config.yaml
d_mlp: 1024
activation: "squared_relu"
extras: ["shifted keys", "gated attention"]
init_std_down: 0.0
lr_head: 0.00709
decay_fraction: 0.895
z_loss: 1e-05
Each number is 500 + 25 x the weight over its row's rms, rounded and kept within 0 to 999. Layers, rows and columns count from 0. Numbers have three digits each. The size before them is the row's rms in percent of the matrix's.

# up: layer 5 MLP up, 1024x256, rms 0.145, rows 57-109, columns 0-127
# down: layer 5 MLP down (transposed), 1024x256, rms 0.0702, rows 57-108, columns 0-127
up57 102:480512501487550508496486484524482481503472507507481557546472495465517547468516574509549505529532521502523498506491534468497454533514495519457499520518488502477467458494513507550528507526499522471489473486566509503516502507498484503458505500487520486473551463489489523548483505482526472460501516510498488499497499467530497489484509500486532512487502518487501483512532488454541506503513
down57 098:501510498473506512523485532459488438524468518455478503480520532515499494542497512492481518537517505513489463495518492554477515474491459481521496488500500504534461525497487499523473503479510495476487507476494504527501480473499478491535547503536449513465490473459523525499494534512507487535499465499528506529473483518487502484494521489532467501475490510475438498532474538491491528492511
up58 109:576513510470532510458507532452526499485470554535459460490489505511455512505507527469484534489536533508505473517478511515511454478490540496499501503481510523469449484503441480439497489507543505466476506466533503516487507494522460514501489514460487510507454473523517513525475507468529495478486493505510525466469462459500511495517495497526487491486511485482501476496508516489469488510495
down58 094:459491510508499497504511492468504494482508565503490489505492512517525511530530441493503458513504497491488461463488478472478524519499510441494483515532564546535512501501525500530490509522458525537498514458470488469474539510484478518481512506520515511511517499491520490469474480512539508495465451498510483507463519468464506483490533501501475471473553521499520491498515500518535510470539
up59 099:506512534513518548450506507524483506478474529488494501501494500501508484494543527461524492481462501535464498530522518506502521471496513541441534496568504487505530476512488521501493524486503446451517473519501493507459485473508508525541458540483507503490502483574509529465465513477496495509549492465515501461485502472522470499494521504479510492496491544538492477487514517545488531458510
down59 102:478495475503499515532513482498502499477523521511499459522517506539556518516537480533492510480518488459479481522497501461475478494489512495455525484485489481485526491492495512532528473499531553500486475525499515487475469477463544495495526480501525499533533464476483519500500559496473541476521500526508493449531480513479505525476486454526465506530534522503473508479491497451469470585509
up60 101:486508514495489523490501506521477525471517500500479508527482509473524487473537533493508509524448540512485492468449510502525538481473524550473483524504484528555466520482513464516479513525492499496475498470535490483491515519489489460503494495523512456471480523476498506464487505571506476470512499444511512529501527524518503456501448537503519492498496483480460499468495499495484542481496
down60 099:464507512546523509496526501549536515517484491457477517476509489539480512456506519512508492521500572469478488513499481473500511495494500516487470474472480506505512484480530499494495494494455503478503506513498474533501507498511451510455472517484475506502483502466497478556514500535526521510484491535488518478471443482493488483495477539478479521545502504502519516500525494507486515530512
up61 100:527457482504460503532521506475519527503484519456517528438501435490475469486509502513456459503499474462517499488484535486566522538498405489519460516522469513504482478484473499546497488505473490491450474466544492488514520520504497515494501559491535478523478516473474478503435508509484512506505440519516514496482512490544466503542463509507482521522521526500486463544496538480495471507481
down61 101:524538453508493534529456500505483463462499520459513534492533492494528502543509490507503466459524537508508501504510449541504497471521500511538497473502495497507527521519536501447489505454488513476513508505460499477511463479518466481521455490495524527496501448543473482464508504476524558530478489488496564521524532523463543519511500523508463490511469511522425480480522485500461509506534
up62 093:495508488499509505512498497530512515484479530498486501471493417523519493462543480511555539507492504460480527493517516488495510475507464546495520507486484470505509507473473496509497490514530541516485477544459469517442512511495513476519494539483482494495499502434501479538497476517446528534508505454510453495492488539502524568517529491478489516527544488497486502506493507487465517482549
down62 094:508483530462469472520512492551514496488519498485509551475476555483527502542488514506525508526502516523502480494478521513516504504499534487509499500485481476483499504547456531494512514492488502493481542489526512479496520469492509456502501470497518510521501502454482533495474467428465515521505540499475450535512592514472498529495506534488524534499525501527530493524489507468481501496496
up63 105:505508500454529487498463489473501510505488475521484544503520467483501528498498508487533502495482459538483475491502464533492528524535512528454445469454520452566482534463494504509522519509503433526469534482528515436531512486490477522479516492472496482466496495497485481492480543502492510512537497476527515505499504479514485443474498551529525504475498505499520489496490507458488475491488
down63 105:508512525513470498458500471534506524510495494523495482514457487487526453480496515505537557484493498472484443491491534539518461500468541525491497458482505514470449502515545512551523507528497504538515484491481523547468519509510493529524532534537502492514478462497467504522477471479489520481509504507474490487487492510479549495500487462508495510504526418521505490499498500462500481543470
up64 098:544510473497542494525487474517490474511495503471542507484511504488443452518489497493521521470479498479433500548522498519516499488564497538482482473487467509534463510506498503520503509509498477491502488513486489531459520511535473529500524496541490467491447540481523495536503511509497515530505506476494512527507485508489524532452475533506467470454498534488472477476522498540517522498495
down64 096:489503453508499490498496473497490492481464451509447521564492494496511478503497512489505453484466517510492492491511545477494516482496501497537481478483474513497505523488542474510516521501497527537446499491481448539492499524512498472510515531508512468502467538477487493535483519512537483516538462506510535449505518501546504500540522483492503490495474518482506526497505504488464459543507
up65 119:493500504504492517434480452513525487503489513488483477470511469530505509497498475513505508528553505513498505529455514460522525478506498500500531593530513505477510475493527514476478509511482502500510479497478517505481522517456494508525526498518500469516543487508471523504478525483459475523506468457484546520497520482484507429433496507498508482488497508497493496488472515512495506509540
down65 114:506512502546549488457540509577479485502520518495476464550525513497486511474482480502547463509494548517504533510496549467482556492509475515490522517514504501503487494508505501486466499469504495472486502483532475515526497497530468501502511499510509541479496488490555524532514512515446541470501453477515523479494476466573511455507494492475473503488515492496500508495504539493472508491527
up66 101:503502497527491471518509472541544485504471531484535490441534528510492545461521488450489484483519499488511578451533519514447480515511508485521497536499508504522498486519518492515489515484479435475509483487539483484513484483497508484514489579509511442514479519507475497526505472499482487522491488503512460484492502451490488457496511547518492513490489519483513475476456468480538473552494
down66 101:451471537552507489521489492512530490521528521514497504485499493489530528474497518505504498454542461485553552498509557489511470509522509489518435524505519478495506492478482518522468528478466487497504453483497499504516451529516513489516481511521493501543460486514482496469539482495522475468494493531515499507494494477521481527531495499482472496499531505518505478526513508492517448471519
up67 097:509493473515523497543517516489511453496502447500495449477464554500433477507522499495484464558514523496498527494495463510467518496501503495502504485488492500533437514477526534507484460519535548523478517503474521534546529494458475503468524508517508487540480539517496502543491506461524468491522516540518479485506464485458525509519466482476516513483519508494494483508491546522520488472484
down67 099:501501537537498467484517513461526486563513495493473503507494492478489473485526494469517543499532469521539516516506487513537444487433472515468509479522507515511466519516498453467460539491491510440494530515512435506504492476506531493515526461453493489481486480527513444476494477519498529488535485469517474549511497513513496484503466575476504468476481508513482474461463508493495499527534
up68 098:492527495513480477469480487523465484499547539516463481510541506455488506530513530501520529483482481471485486471490511482516507482507474496497489527498510474455449512472502490449541501489469515488457463500516490504532533516453482506483509531492521495456549513480520489478506495530508522514474466518483496504450507462512492535467526513530479524440519488518569532467524513535502502489488
down68 096:477468518464520488479547477497538502483438520485503506544463517504534536501480495484453475479549488523518501447460537518509527491470505460473489492467518513549525463482518503509528496523486503509525509508520491506519553501506488506513515515514499542562495508486491510475516558526489533504462426510487521500525471521482494463484527525518517468473492519483497493544524513482541515501520
up69 101:480476503533528482520511521495503481499538544522527556511470502456522480531510499522481537521508456503516504492505521526490475519486499477534488481479510522478515516471548519469528496436490512484501487518497516511474502474538478539488469520533508481522492511500532482480529500488498530544550465487439477499459486469485445483512520513517523496474475533518497496493467493512481487492497
down69 102:502519475559519476481491480513515547505491505482460499488544479482508487490465522482493490513465488487527507492542543497496515493501459525485491498583540476548490494496525435464499476516497524504487528489486506535505510471468478538444488461499462509498451517531515491487511486472517538486463548506511547530533552525539455508515456521516544517509470504532503475490507508476498531492472
up70 101:516500432494514468453524483456533509493549499500500539526508451517493514539477498515535487492485507516426517510540505492475549526501472529487481517493531479492495490541502497518494490525482517440484458522538499501507530490522517532460555465536469491501549516504468489485527514509493473490521497473491539496508485431521499519540475490525516500499494529463526460480463496485527513518487
down70 104:450476486497446496477503529563501540510515478472522485516544492509511518488533455479481488502476508502498532534542483483519492508486443504468455566510487497538486494499468482527490489511497464475507547519517521496470488457540475519483523474519501515494513525497487512497485523463477491469492472497570484502540453469521496516476493508516533495507474468517505506502507486487478536486489
up71 105:509528524502473504508501519485473536530559508498523475478489470482481524516480528521483517486510519494521500525502491507535500507470472479498492520497522497563462512529533484524520485489538499474492504477471496500507491478505462525455481504461488520540537500490513532484525579497469512473520506535539455462466493490436494498456488487478503568499501516499487537512487486501453477501507
down71 104:504488513507484483511506502533528506513543522482536527507443473480477455512508498499530463477491510517463510480488540528548505547498523534501498473461494478479469528512479482460502487510499481501511525491506480473530502507485492524467494499501482480485485447539472504507500496499442500546516543467565483445499515458509539506494531508484516516479477554486509509479518517485471470544448
up72 092:491511490560519482479483530502495464515454528493484494526525466467522494491466515516515456531480468532496455527472450496510519462518523486504522496508499483477474474523496466477555466546497509451484502521501411472502504509518465548516516519491496486528511510490527473513493528496508486474533503499493498499500490518504518524508521500497523488523504517499494472498465504441501490499474
down72 096:507502500517442502500514522511519528515520540508529485490493488484491539526490507532527560483504527527555530511446566495495456494446501528488430484508497495507487512484482511459481504492491495471508488491479527507477478539495495485504492488486547469583494482496496480473461486532545519495506553492475527474526497516490513490475505491537493471494511488498479490485503476494482485519452
up73 101:541496486527530507515486508501554503537433520515487499480514467509524548492516514529522486508487511501527515450501472536496520495529442500491492451493493520505526534521480447514475575529562517512525514533440507516525543551505520530510486516526494509497516510498530511501525458475489477504531513491476499489503496521538551544544527571498535505506510469442559483515505498477543495504479
down73 096:541468456544501543546512484484488495512480517428468486518482504491529480483500533542497555481461479484463505499546508489544524528479502499510510507508475470488494514481506455498527456476469512528466475481455500524550542536522495530477519480514531524499484495454488545513491538498518520498487498515498482482496473524561512519476457451490458524491532476531458500513489495511524528514489
up74 103:496504501515549493554504484483511513533524461498502471469521516484515493476472474481472488509467472526494470438485518494531506472489432476557529496529458542496518518503506551500483488570510533454495498519462551538496502447514529519495557518484502523490502474545469466485519482483503512516469467478482456504526493481490510525499517500472535480516520479495473468492473522481499491535501
down74 104:497486474477509558485461495497486519485489558496488563526472546493509496460508478488507500465512489496484547501541500486528521451458457470485500501468470493493486516503510519537495561523500512490492528548486498497483538551484475502468498492482476518492507551504500502497509515489481473467516505509534508535523481518454495483510494499544479522576514456513514472501548532483542492501534
up75 094:521503467515506532507471479459521525498522476508502502525475520482501557544524475509532488492515461466548520517501540498516518496528528541489482510526496516480551499557546468498571507514549485544489513509501496473518472467462518485447504482505506484539483489502521495520468515499538500511499499526477540482513484531481489496492505537495476550483507486479501471519471525474485500500511
down75 085:489525472535473538489487503540570509513458527483482462489515510518472491520480497503497513549535473515452551522522505493514502577504516538460503482488450497526516473493477484496490532480508481490506475522502468504499509505508493515491471494513532491505502520457513510503476505491485530515533512490529507480500528510518528543503516497490445506532479519519496526501509503535505522501493
up76 095:504477512475483483485496483515501473445480493483521544518474495472552519525485489463525505542486486485509459506442497493495487526515538464502502496478518470505493500489532545495512539487491486411507518486481495495518495500500504486469523497488490507510524523594509506486509439493495464473489504510557482461495462538514526499467536527496472460527510487502496496490493501476543518516509
down76 095:544490552509482528498525516512490507513493525533472491462499492445451518520476519502498533530521493474508505496489520507464520450489449497484514517523479474467497539527475542481478507516500535522506523486498488540504526487559521456490516498577510493485511490441486474479480499510497538547517482476475508486495491486553502493502514517516490511507499514498476540477527493486529525496521
up77 108:482506445497545492496486523441549490570497516485489494509495512518481478483486493534502496521591478483496513497534508497530526530490519501522507555530495526478518489509505509490507509503512516506512514554504494514514511481489489539475501535504541449468499467505512487478517499497499515511527474521499522461506462471452485487489516531493465518417477481481493496520521510491493492512502
down77 095:500506501460551511530497500484506477483505512527545477504496551534496533474495479494486518440523519518506512535532483470501538512470503507516514489503478501519538519509449506525508507490505431540506554481505523542480463516460502497507498545517511479515463452515535514456508497459533483489492476506561492492518511498500497505534475483500473506474537510506512510505456490519484423505482
up78 088:490493517452469513462514527513484528493449513490495468499476484514528506463515480524475511487497466502485481486539503483500468523531533496503509504459497510500508531470481526496503479457483543481546540494513499494480495483436491468539517544503484498456556497520469495488470551514488493498567491497500447458487487510499521534471526533506500484499473500470494481519478494498542524460476
down78 095:494459479492488497436506527502511535526460514502483525480470504512471500484512472505484463485448508486513476513502508506513511498478433490523494531522456455495556563517514531494507474478539482488450521515491500506462479478460544511501497513518482494548458508503473516490520500520442516497541498499529507480507491510483514527537503467525487525497494518488514527514489495530465524517520
up79 091:533488458487502493480504467544534457523481516503468532484453538487485502531509535487506490469489502506457525508504550510537451510527526506516467513475507475511495489497489518464512513531504541527470503512473487487494506523470462495492527472526509502488488489470504462508538461485509482465534471512532494470501548511547506502469535499523530505498494512455523504487505451484496524456503
down79 090:456526492527494471483477475498469494509437500492465513494509510474450502507481523539497500484488500505473518508490501476512511524503487501494478501448515495484511518509525467515505524472469499488480453510499552520531511464511478501532478505499532569513516496501471487482538525535484480505448503538507487515534508466510475443494510485492436489504477477475516545491505519516517470548464
up80 093:460475509526536521471482489489491486494531494502526523509434527518444538466501503484469511541505496456474495470477490489538513527502518477514459490500498487485474491487521476498485480500542492522516490492495486490469522457523506484517476502450494507504498522554468509508479514520513516532481540512520479440473427513487505528534493488482578482518584529507519485443512503497515470538490
down80 091:493485491492522475517467488487444505462481509495496512492497511526516498506451508468511516484500505555552479471505480451527486501561492471512509527468504509478519515483505517495485484470504534614508480506447515545513526500500456493527533491470484506522540497436494467503508507498511482475537513483472496465494513501523527498508487506476502528517533567529497501482488452556508509509425
up81 115:479504512531481472551489574524470504513498556580498499549509509468509487474508489507469454509527488532464512516474531508518447512491490519532527515502502534507510506548500461496504463478502527438528512490508503517516532507476491481495478495502501512516466503478492519525535491522508519492514489497502468469512518519494467523483508491500519515486476504485474470497489455486496517528497
down81 111:529504497511503508529483495515477523530507546502491533444498521534485459467522492543484510495527510520490487504476567500474560500536486481524488473521508497453476503531538499481496541524459493503493509502517503535474506549487490492458475525489474474478507506488531434463531478517554520479523457503525510481531476503519515512501497504480552476488470500545522473514474471505493522496462
up82 107:475516472509465514488527486509532508458514535508539502484468514497497483511483499505526471503509491513507487538496480508490509505480504515496529474493508486539531473537539528486485463477502485495517509495481495492477514498508488522514545483484540520475511502467476502487543481489481500503503495494517535522485502459441453496482451516455476470496460523515506470483478518485498502521519
down82 107:458459507533474523515464520512539506524498525504511511465487483511530498470470498477484505485509510440515453506497499484482501511518494495472513495508503435541456526520508460525477508496510482465506504510489509496495463465504558489536506482498463537520416539490482524494511565497441506464525521531516523550476524482451452480470521536541516501499497493498466475543536478498505517530493
up83 105:478493492497494545487526493500544452525463521522542532505552527506488448483493529499454454507495513495496488502553467530513544466483524532500504506502531536583515471469494507499524517513535506506473530513490487512495480498490482516494503483540503530478493518549503516519531509470476480505460536454451483504482526524457507538472477500527512511550504477512529486525513504505487519491483
down83 103:515533502512478530501455496504530463496520543552491481530516493464493481491475491522534467503552509502527479467481512536481507508471490487530523489524505457489474527546507478549496508524489499551460533477516532514519510513506503514471512516519513562501482504501525465478503470482504496505501489487523475495453517484487502537510464424476519497508495477515506502497510539508513515462537
up84 099:493490485497480478500505495478529519465476523481491513495490445527517493490452457555487520516530487503507504472490429528477533495521498516484502529518536505485474511436543548468487522476494482498522498515526503484513492479490467501505501551515511518478465473522562535488476513482534522488504514504431501499495434535503526494499514493540522497493481531489438503480530481494511480531509
down84 095:491492540524514473515530512525496537547534492520469476484509571521530477529509512468498513491505493505479502549479558512527505514471485525479483499440533471547492545438507486464538504528497511537489536483488494473454505464512515534506489534495506521499450496504523505536502505518490486514497467489501497530514487487488497523473480477505490533484519509481498481464499558493469513483481
up85 103:505523482503572483464475550514505495467523479497461507487446510520475456468523497494508488485535448477511525499473520479486470531522516510503543450540502471471525522529537491454513504507499514527530503518497529460525515458513499502528494543466502526481494487504498524511513516539493542533452496508488530518471496491452476489498509509474500477480521492498508520469512505517508525490474
down85 100:500507509497519481501495523509474501458498499476455543510531504516513552452524532491508474493513455504505487476502521464505470479508506491504507484529500534486517517495518469452502489499510453505498549489514461464491495460484497485494484508476473509507499475525500530451501502535510526483490481468481472501487505499453532465514501511468543511493483516501490534482501416506543530460478
up86 101:471459494505473522528541466505498488455517491528430497514480510513500444514499471506487473518500510511497538528475498508485508525518496505532563518537520463559494482517481495513493472521465489529447526476515466529497509480503519496496502467517473467526516552484530477517487517500476448467526494516502506478516495517492500484476521491510475497490538518476519516486500506507462501540513
down86 095:486513528506505476513446539514503510538478473515495492466492526517485527500516485456519523478479510449542450502497459524492507529526514532518488476480548490505524513477512490478508533551517520534498470487489508489526512528523488530525516476523516469509506479512437546507528507495524487465494524496508532502496480571503496499503518482540500522495540486511506494457533454518505548510499
up87 089:539495458472507527510462505523496489485491501510508522486459533492506481530482486479484490522464558450447495484496524476550509514486524495493490456509511521498467518499479514516485500509531526509485489481505532512512502494485487534485489539556506473505524546473532478492494550505478504468537454518544476490493516496460513515480503498472495485478488539491485457526496500503516495509503
down87 087:499486511529528495521465508541507465510502482530460503476486514473506502516480497536471527523520463511520486459554439489483509504511515506536494467552471492474502483489524521441523500512497505504507515523537490523546512492461498477486477487442527530495485501495497491521483466523501523557520489525486501460490475488471446516517515494533460463446530570519507510480508490460483548496527
up88 109:480495486487514517512488508472483477502512502487528460444488495527495490492523462537531485555508502500538496495507469523542526514543492482483498530494513491495533485509522488535504498540491399505508522479506494485518495456498477480485489473508489449522507509479482478508505472504517507516490508480502450489514462514515511472497522495563474508502511495512533458568556496524450484537486
down88 106:518502465481499478471509509469482468443490508509530534518510499489501540511486487501474477515469509503485507483479470467459481556516498481477480536513460487525511473486465464514531478512492500523511487476549497513487510505562531458496497484520475494530474541463504498522573455528488502441448467468473519503500492508535504488509473498520523491493526522509520488465495504498548468479518
up89 099:491524488512472522520508498485469533469502541538476549479489505501454506538520499492490515515515517530524522500452469512535466534493499488523501491499536506534454498521500483494495485471540523451505501471515475475479477468499517520515531497482476498503479503509483510529499474527517514528469439509531514488462516520470506550493553545500520500493487469451499537502490496490510534531492
down89 099:507476465486499491489482520475551496507517468476540501469532486513546507470521489525493496525497508499488488523535477505511471516526527531466506469490484492484511501503453486507483529531502473491527487490504477520495514506535494528487484524449485492449507470559455509491530503528519464519475478503547458443520477486536477498545480545479493491519479480475482520524479511530487463518524
up90 102:473498477472516522533485476489498514493490502510511508473512503485499520498517508510431490475532454480474477522475454492516526498474511508494489496494543478507444513483487510486490496507485508505539482508515486475472501448482477487531498470484509503475483464514578514475529495511480488495579515520513465485524495541482509511495536493501491487476493508501517515489500515481527469480524
down90 093:498522504446540490518489493479500540466524498508482539527502470536491459474540528514492470488551504491530445466514503459491521517479502506535488532490492491486529557478453463474480534502476542547524493524470543439474495509498493488507489500489527512484544500511500523509515503420502487482489539473490496504505495538477536515507507472497487528490529472534506469472539504519484478517492
up91 101:496490503528491517487561479498488505537519530469489514539515472530492519477496477488500443540488492505509493507499500460516515448521496505543530510492499491471514407512487519482477505491500471501496516495442474487524501512497489461519509546537517495516504474483468503464457506499539511470465511517527515476487491471521494537524481511552436475492526543490507512473467494504474551532494
down91 099:489503530514532489503527514526477525467513504458537531518511468490468513482490488486488453545509485527541496510518480516475518530473497480519499488525516529500493522503541517516525528477502552453527476538471506550504516541516522536484474560523464516531495485478495526486487474480458468512470509495486498542457486462481505514497522504547470482478511481515523506470455488490459535526480
up92 097:548532479509575479493459469493483450526429501530512544500507436505488466480492508492492496502528466497492536506500502523514493492455455492544552507513477474493448505529504491488464535529557508531512492455478490473507498489516537512446494478500503509508496512467501482491522501459507508503509528441475536501480510473486513513513471495488491483411492536514528522525522477493506553486505
down92 095:495559500458482502525495495498502532512488527493549472479487466497514488516472455492520500535523514516530524508483541510461494466499518517522491462519477493553515496512495511548498478495469441524494477454479499552414459526503490505492482508559506495523502513462473497486465505500487527486522464482499508503436517506477531506499501471515512499518477526503548499489546539506506472512492
up93 099:535470480529511468459485457512509485480538506465552498487536552468508517493488521477482509479533482481483542522520475518464463505491485501504486446462524514468491486523492494514494527545488539458483523503487505452524521499547511484490532512468463502511495540445462515472542521508508484483489498497470502484479516499484514501481498527483532527483502446475509515514509546505495452523502
down93 105:470493482505509441487502514513508482483508515507516453499453529526551477512480520474535438530525467493501526516478440528468473480489498491489511496504475507499545461512463539498486489511516535470515517508514507500517511506490468480491519454511534480514494485510445473547490532478510484526529528474534537534531530503494539501484524531505488538519451487497511509481493517532479488524499
up94 096:523498553487513526498466549477506520530513474555490514496526510540518506506493548510506533529470530489523476509507541499505512530534475497477525483520500464488498486512476491524497521514484521494508474512503511482514474494467491547498508526473485506523512476451479495507508518517489511513491534517434490465511526492451548526498479492461483541478461513455498470504500463520459495499468
down94 094:497475515505495441533519511511467523512534462504493501485466479488461502475538492524508505520529515484492523532500517517497542495522470520469478494521517501459500511509488499482478542517537501452510499479536473573501467500488496503547528463461504537489521488514513501521547549473533525513520484507514531484528481535506511422533527511482518513471478544559475500467502501500488474536507
up95 102:447536497488493476537487489537474500479506493563496499475465487463489513512481566492490495497517541506486505476524503513489474482520498497545497535485453527493487545497514467495531513479477479500482524510499550445513518458499447499517503522503492503517524484485491541474488557488531482513463528476510507482486498485518524556469518467494517536486551506478491525533461535486465470514537
down95 103:551521489493508507548519487517533520506536471461512492506474461513511535493519534492486510482514461454483480475459505530493479461515437525509502519469503489504518535506515468478509506415529531494498510456527467481484499467482515495505502515529475464505523503477518519500508514509517479556466542516491496498498503516509510512550512505436537556510502569465477490475514462472527540481508
up96 098:495458497491514470481483487505458469486480522528516524537526494495507469521493487516532485526484448530462452489485467539501462494519499498523501512503476512505518516506476497481490540515468488483503511496516497501434530514527506524514476494501536508483490462499546482566475484508503492513486512510471517513510517509490526505506493473526555482494484521524497534480500479512479481557504
down96 100:493448480520484456496492477486513513489502481524469475508461489448522489519535509483491508491467509496495552516520477522509493532539460514493518503503561487513503564516506528507488517479501496483460507488509522462543526480585491493487529497521525531505523439471508491509462489510510497529507530538521457512469476543483450464470433519497505501489521560492489507499484494501511524542494
up97 094:542496462477487570496507469491499499529472520494496455488511528521515522475492517461503496516550551513500490482499502479513531515515498524520520473482531476477517520510529476470483491471483453512462474514476493469483465500491499523517500513514446489495498481516521502471476457499501490504496489539555520501498481482507457541502467471526524501467481511517497508449484575498527468523519
down97 094:522507550526530484471493475507497478493562446517521509518521517467435512484476517516520494522506487494469503494459455519529498506511520506507519478509537457483475503466487486493520466526501509546500533497475541509490548513547517502520501512460485497480491538502505471506486467487489506473463486474478504495487508513492541505524557512492503539511492462481468457468476465507496495530511
up98 090:459510509479529548513508467509506480454486522500462453487512445497515474497473537511533503546520542517520492452536464533541503510504498480505525483503478500519508510508481486507480512487455527484479474518493463496478521508522489548488470502499442500474488481461471462505450504485533477503483514464498510531518481503517509524490455486513463521523506505483480514480515481503520514516479
down98 095:513498502513513492491462504498525491497489464496508496489488504503497487480499473484465490504428457480484465502522468494482503537505470502512543463490474544470516563533476543547513494563489497528478545549501547443535524496514506486471537481547529534500491503508487498473488522483510515478513480460511452485502513462539523487492484479478533514554501510506518477482467506537477486503495
up99 100:490501485469485510511503496493540453500475508498500491497507417480484459453499532462522525481527530511447488488482513487524456494480473468504484498520485538513506493501499493473505471465509505506499475503485500483486466500460495458558496533486510495527500519509496537513486504553490462536510489541506461485490450515508409503477475510528466538530542509455505472520498527509485471530482
down99 101:477479522489525501505509463496529492528509475501449445488520491551525520496508524473506505533502508524453548516557479547498509440506526487495538463533477465447502543502473487525445495476497511484501470475472492511523477498501448548514493559482503505491553507481503500511509515510453520492539515509487523543502479519487527518534497468536481549496465529486497511501454472518480510528492
up100 093:508526501497461552482502500513506505525488503517492514490536461513525527528492502502521490510491480497504493484487461488494487506486503464511500497489505523500492480505537500488513505463499449510507523520488454532515496483492510512480470498533520469508511533476493477510492477498509505491520513513534526524528507474507474525449466471506494516472557461533491490479462517478537517486483
down100 099:473511538471521477459510496490475480505474474522512524508534490513499535507538499501510485477482518528478466541486532486513544491503505509505498501496529550528479513505521508519492500482537536506485521473510486481483472505485462526514497533507514505456506489507462534487531505543436441508533582478477462531493499491541477529531508486468491479496554474467503472503488466499446482484500
up101 099:502542477483490484507490486457514499519486530504495494429516478473504432547503494527524474509529544501523530501495531518446526503504452492498510475510470495530501505514489477472535499515516460477511490484501480510469541519488464528490506506508495464441504494514462526499534551539484520538496496494478461467456481517496476521496488504488498513517498508508491514500488469523500552506475
down101 096:490486489510472475490495515483500508507476521473493512494492500470520481493542523514489523453488548493501516536541536518505509476523487510464539496505478503514489519497480526485523518512466470483514525435478534519492510502480495480478492519458500499508509462469433539493452527436492498502475529495496531475454518502512507495540484450522504513504482502504512494500501456529486498482496
up102 108:478457502489524524412511505480521456511462501512520463532500516494485461471526495531478477497561465527491467533479520504535551494495504498514560501483505469509493539551524504480491529475500500456510543498464461496497488532469488516487475505524524448443480490563466500494493474527527468525474496496489479518482500504464464508488530511499543471543489509491486534496485518517523502498489
down102 107:497505480535475457512504456530504552492536493510508526517473522512458481501513488468533496472491510519498550464513505499456481475488477508520461509471529588516492517528493482515516503523520539497520485516457499520507494515496505422480516457476471520487526528518466469460474490498513565501509464499465494505458490469515491529514525523467488509481533449485466520521527510498503480478489
up103 098:504507495505490503501494501508516509462510486504517477537513463519529497546540511521472441526512518521507518479535476537467475533486488472533502473472488489505459449508475519515495531481549480524533532531506499510499501486477507538454506481497509489521444511492508509502516498515481501489490504502500452472526509489468481482494498528454507498480542512482515472566497486497488493510474
down103 095:509496461529490507448520514486497496466493540499555490477497496502522476498498456457509497520520524517472480509449546482500520509526475442545509458461529510549479554499457477519495509518537491499532486523522526518502486481474489519507488454506453498500532501494487479470508510514473529490552494529491507520540516518441510574516500460521496504485524541487512546484478510498533469476510
up104 097:512501520528493475478514502527476502493478502477463471503483487438514507493533515530484482467554534496469469459518507520528538495533510483496510507511480496513444480486500507525544536523539532487511504526489500500468510480517463480474480473509536514531485487479479464507541481490522514500516493479493505491491400549532479467463519488486492482476500515492498512511518487519470464518518
down104 096:461528480497544488494484494499509563497505476496558518503490478481470494537486492534530527506497485483485513511523508532528496493483470505473492394504499538547515488505475463497491489501528500491508537463538505475517477532533519528482475490484525474470522486499522498500489447541475525529490523529498521482537502524466463499472497473463469494496466544501480534533535514458514490508492
up105 106:487511511533476476484485520458494546495501558518502515527519543520478530462533525510506554492495541516507487491465498525478485507505542496500466502451463512465493461527503496475511460468491475492491528553490495457513516533469475504493505474540506504466517484511472497508500489509451553491525484445531473482526480502510466489458521532488471518456494483512462524510513499480497519484517
down105 106:495484560504488514453499514498473484494511481462494509503520485492469475531529522527518514481539494499504537506523480501513524507456483512520526454537482515487489565511542514505527505465482524567481490504478530479540515456506502508486535471530471543504519540446508517500491461478496505527493518516532527455480469544451497490509507492521441551498517490530512522511509469501473476547509
up106 107:472492479510522490530487493534517489495518490509495472505504507484489528519522485500523467497472514478486524491525529513498468515469465497549502518539519516523512505508482479494506526521506525462482487529491484443522469507499483538485485538516530498481469522542505482521479517497469517493469494420518465534525489516500498477522482526508499541487527505501517491472507520498492500493467
down106 101:490508514518535444460540531532511544470445523496549508492489503495521495522499481467483551523451536477493469524459527472495500529551498530473506502497502516457513521460526443484558528503484498506450503518537496460516504504506483504508498469498504494489535473489497509528475475463531500518491499503534470494506514501510511515513498518517491547506465537470535492527475539535527477450485
up107 107:459526487486456516526494485485484486500517538557550525491469484483507511535529483548547459531546502502534516481494484494497466533506480467451485461480501491480519480527525520488468478485519515488490517502543500510490476491471457464503516522479523488489482520538511506482476530503507527481485502439429482516505502468467447534504452495501479494448558506508524529497522512499487482460490
down107 102:473501509485506457504526510529439511555486481505473506530464456513514526522465451516528474517546548519518485478522544546488471510495478467482513513473535489499520488558505506509458466458467494488478468483496520501524475479501496476514465470490479526484523491506495512543507493535539530475521534497478455539451525462512496489512469510548498522494484470481475495492474490495489511517482
up108 096:486475494511526554530471517493465499535501505501512547529488555513505494486484495493498476524489542496486470476450525509545462478461455525494510470487528495494498500515518466501504516479499515497509552474468482444504502534494526480520517451481484523494514461544490493508521481503482466514500499525533496470480456524477481498521519512529502484476485504487495496540500495522532529474525
down108 094:469512570509498530550510478522479523508468489501524458515473526477506468492489468488474537486499489518474526434485524519506509503510518524527546512498472506456479483493495504539507479469480522483499495483537512522491523485510494507479491514499481511494504484500504498483474477523499461507510494498497489514486504516499527529504478519543497486513510529496504500495494479538504462509444
up109 099:505522459456484504531494487534548499478504520505485504464554531474488492514516575544543450474533524498488469518533471504514522503492493493483490497479461438511510502500541508484502510498528533500496535530485497524516464487531514508505494491476510514497481524515537468518503488513462483534493497429522524511488501490483500515497504488528528512507497514517501480504524487517476497488470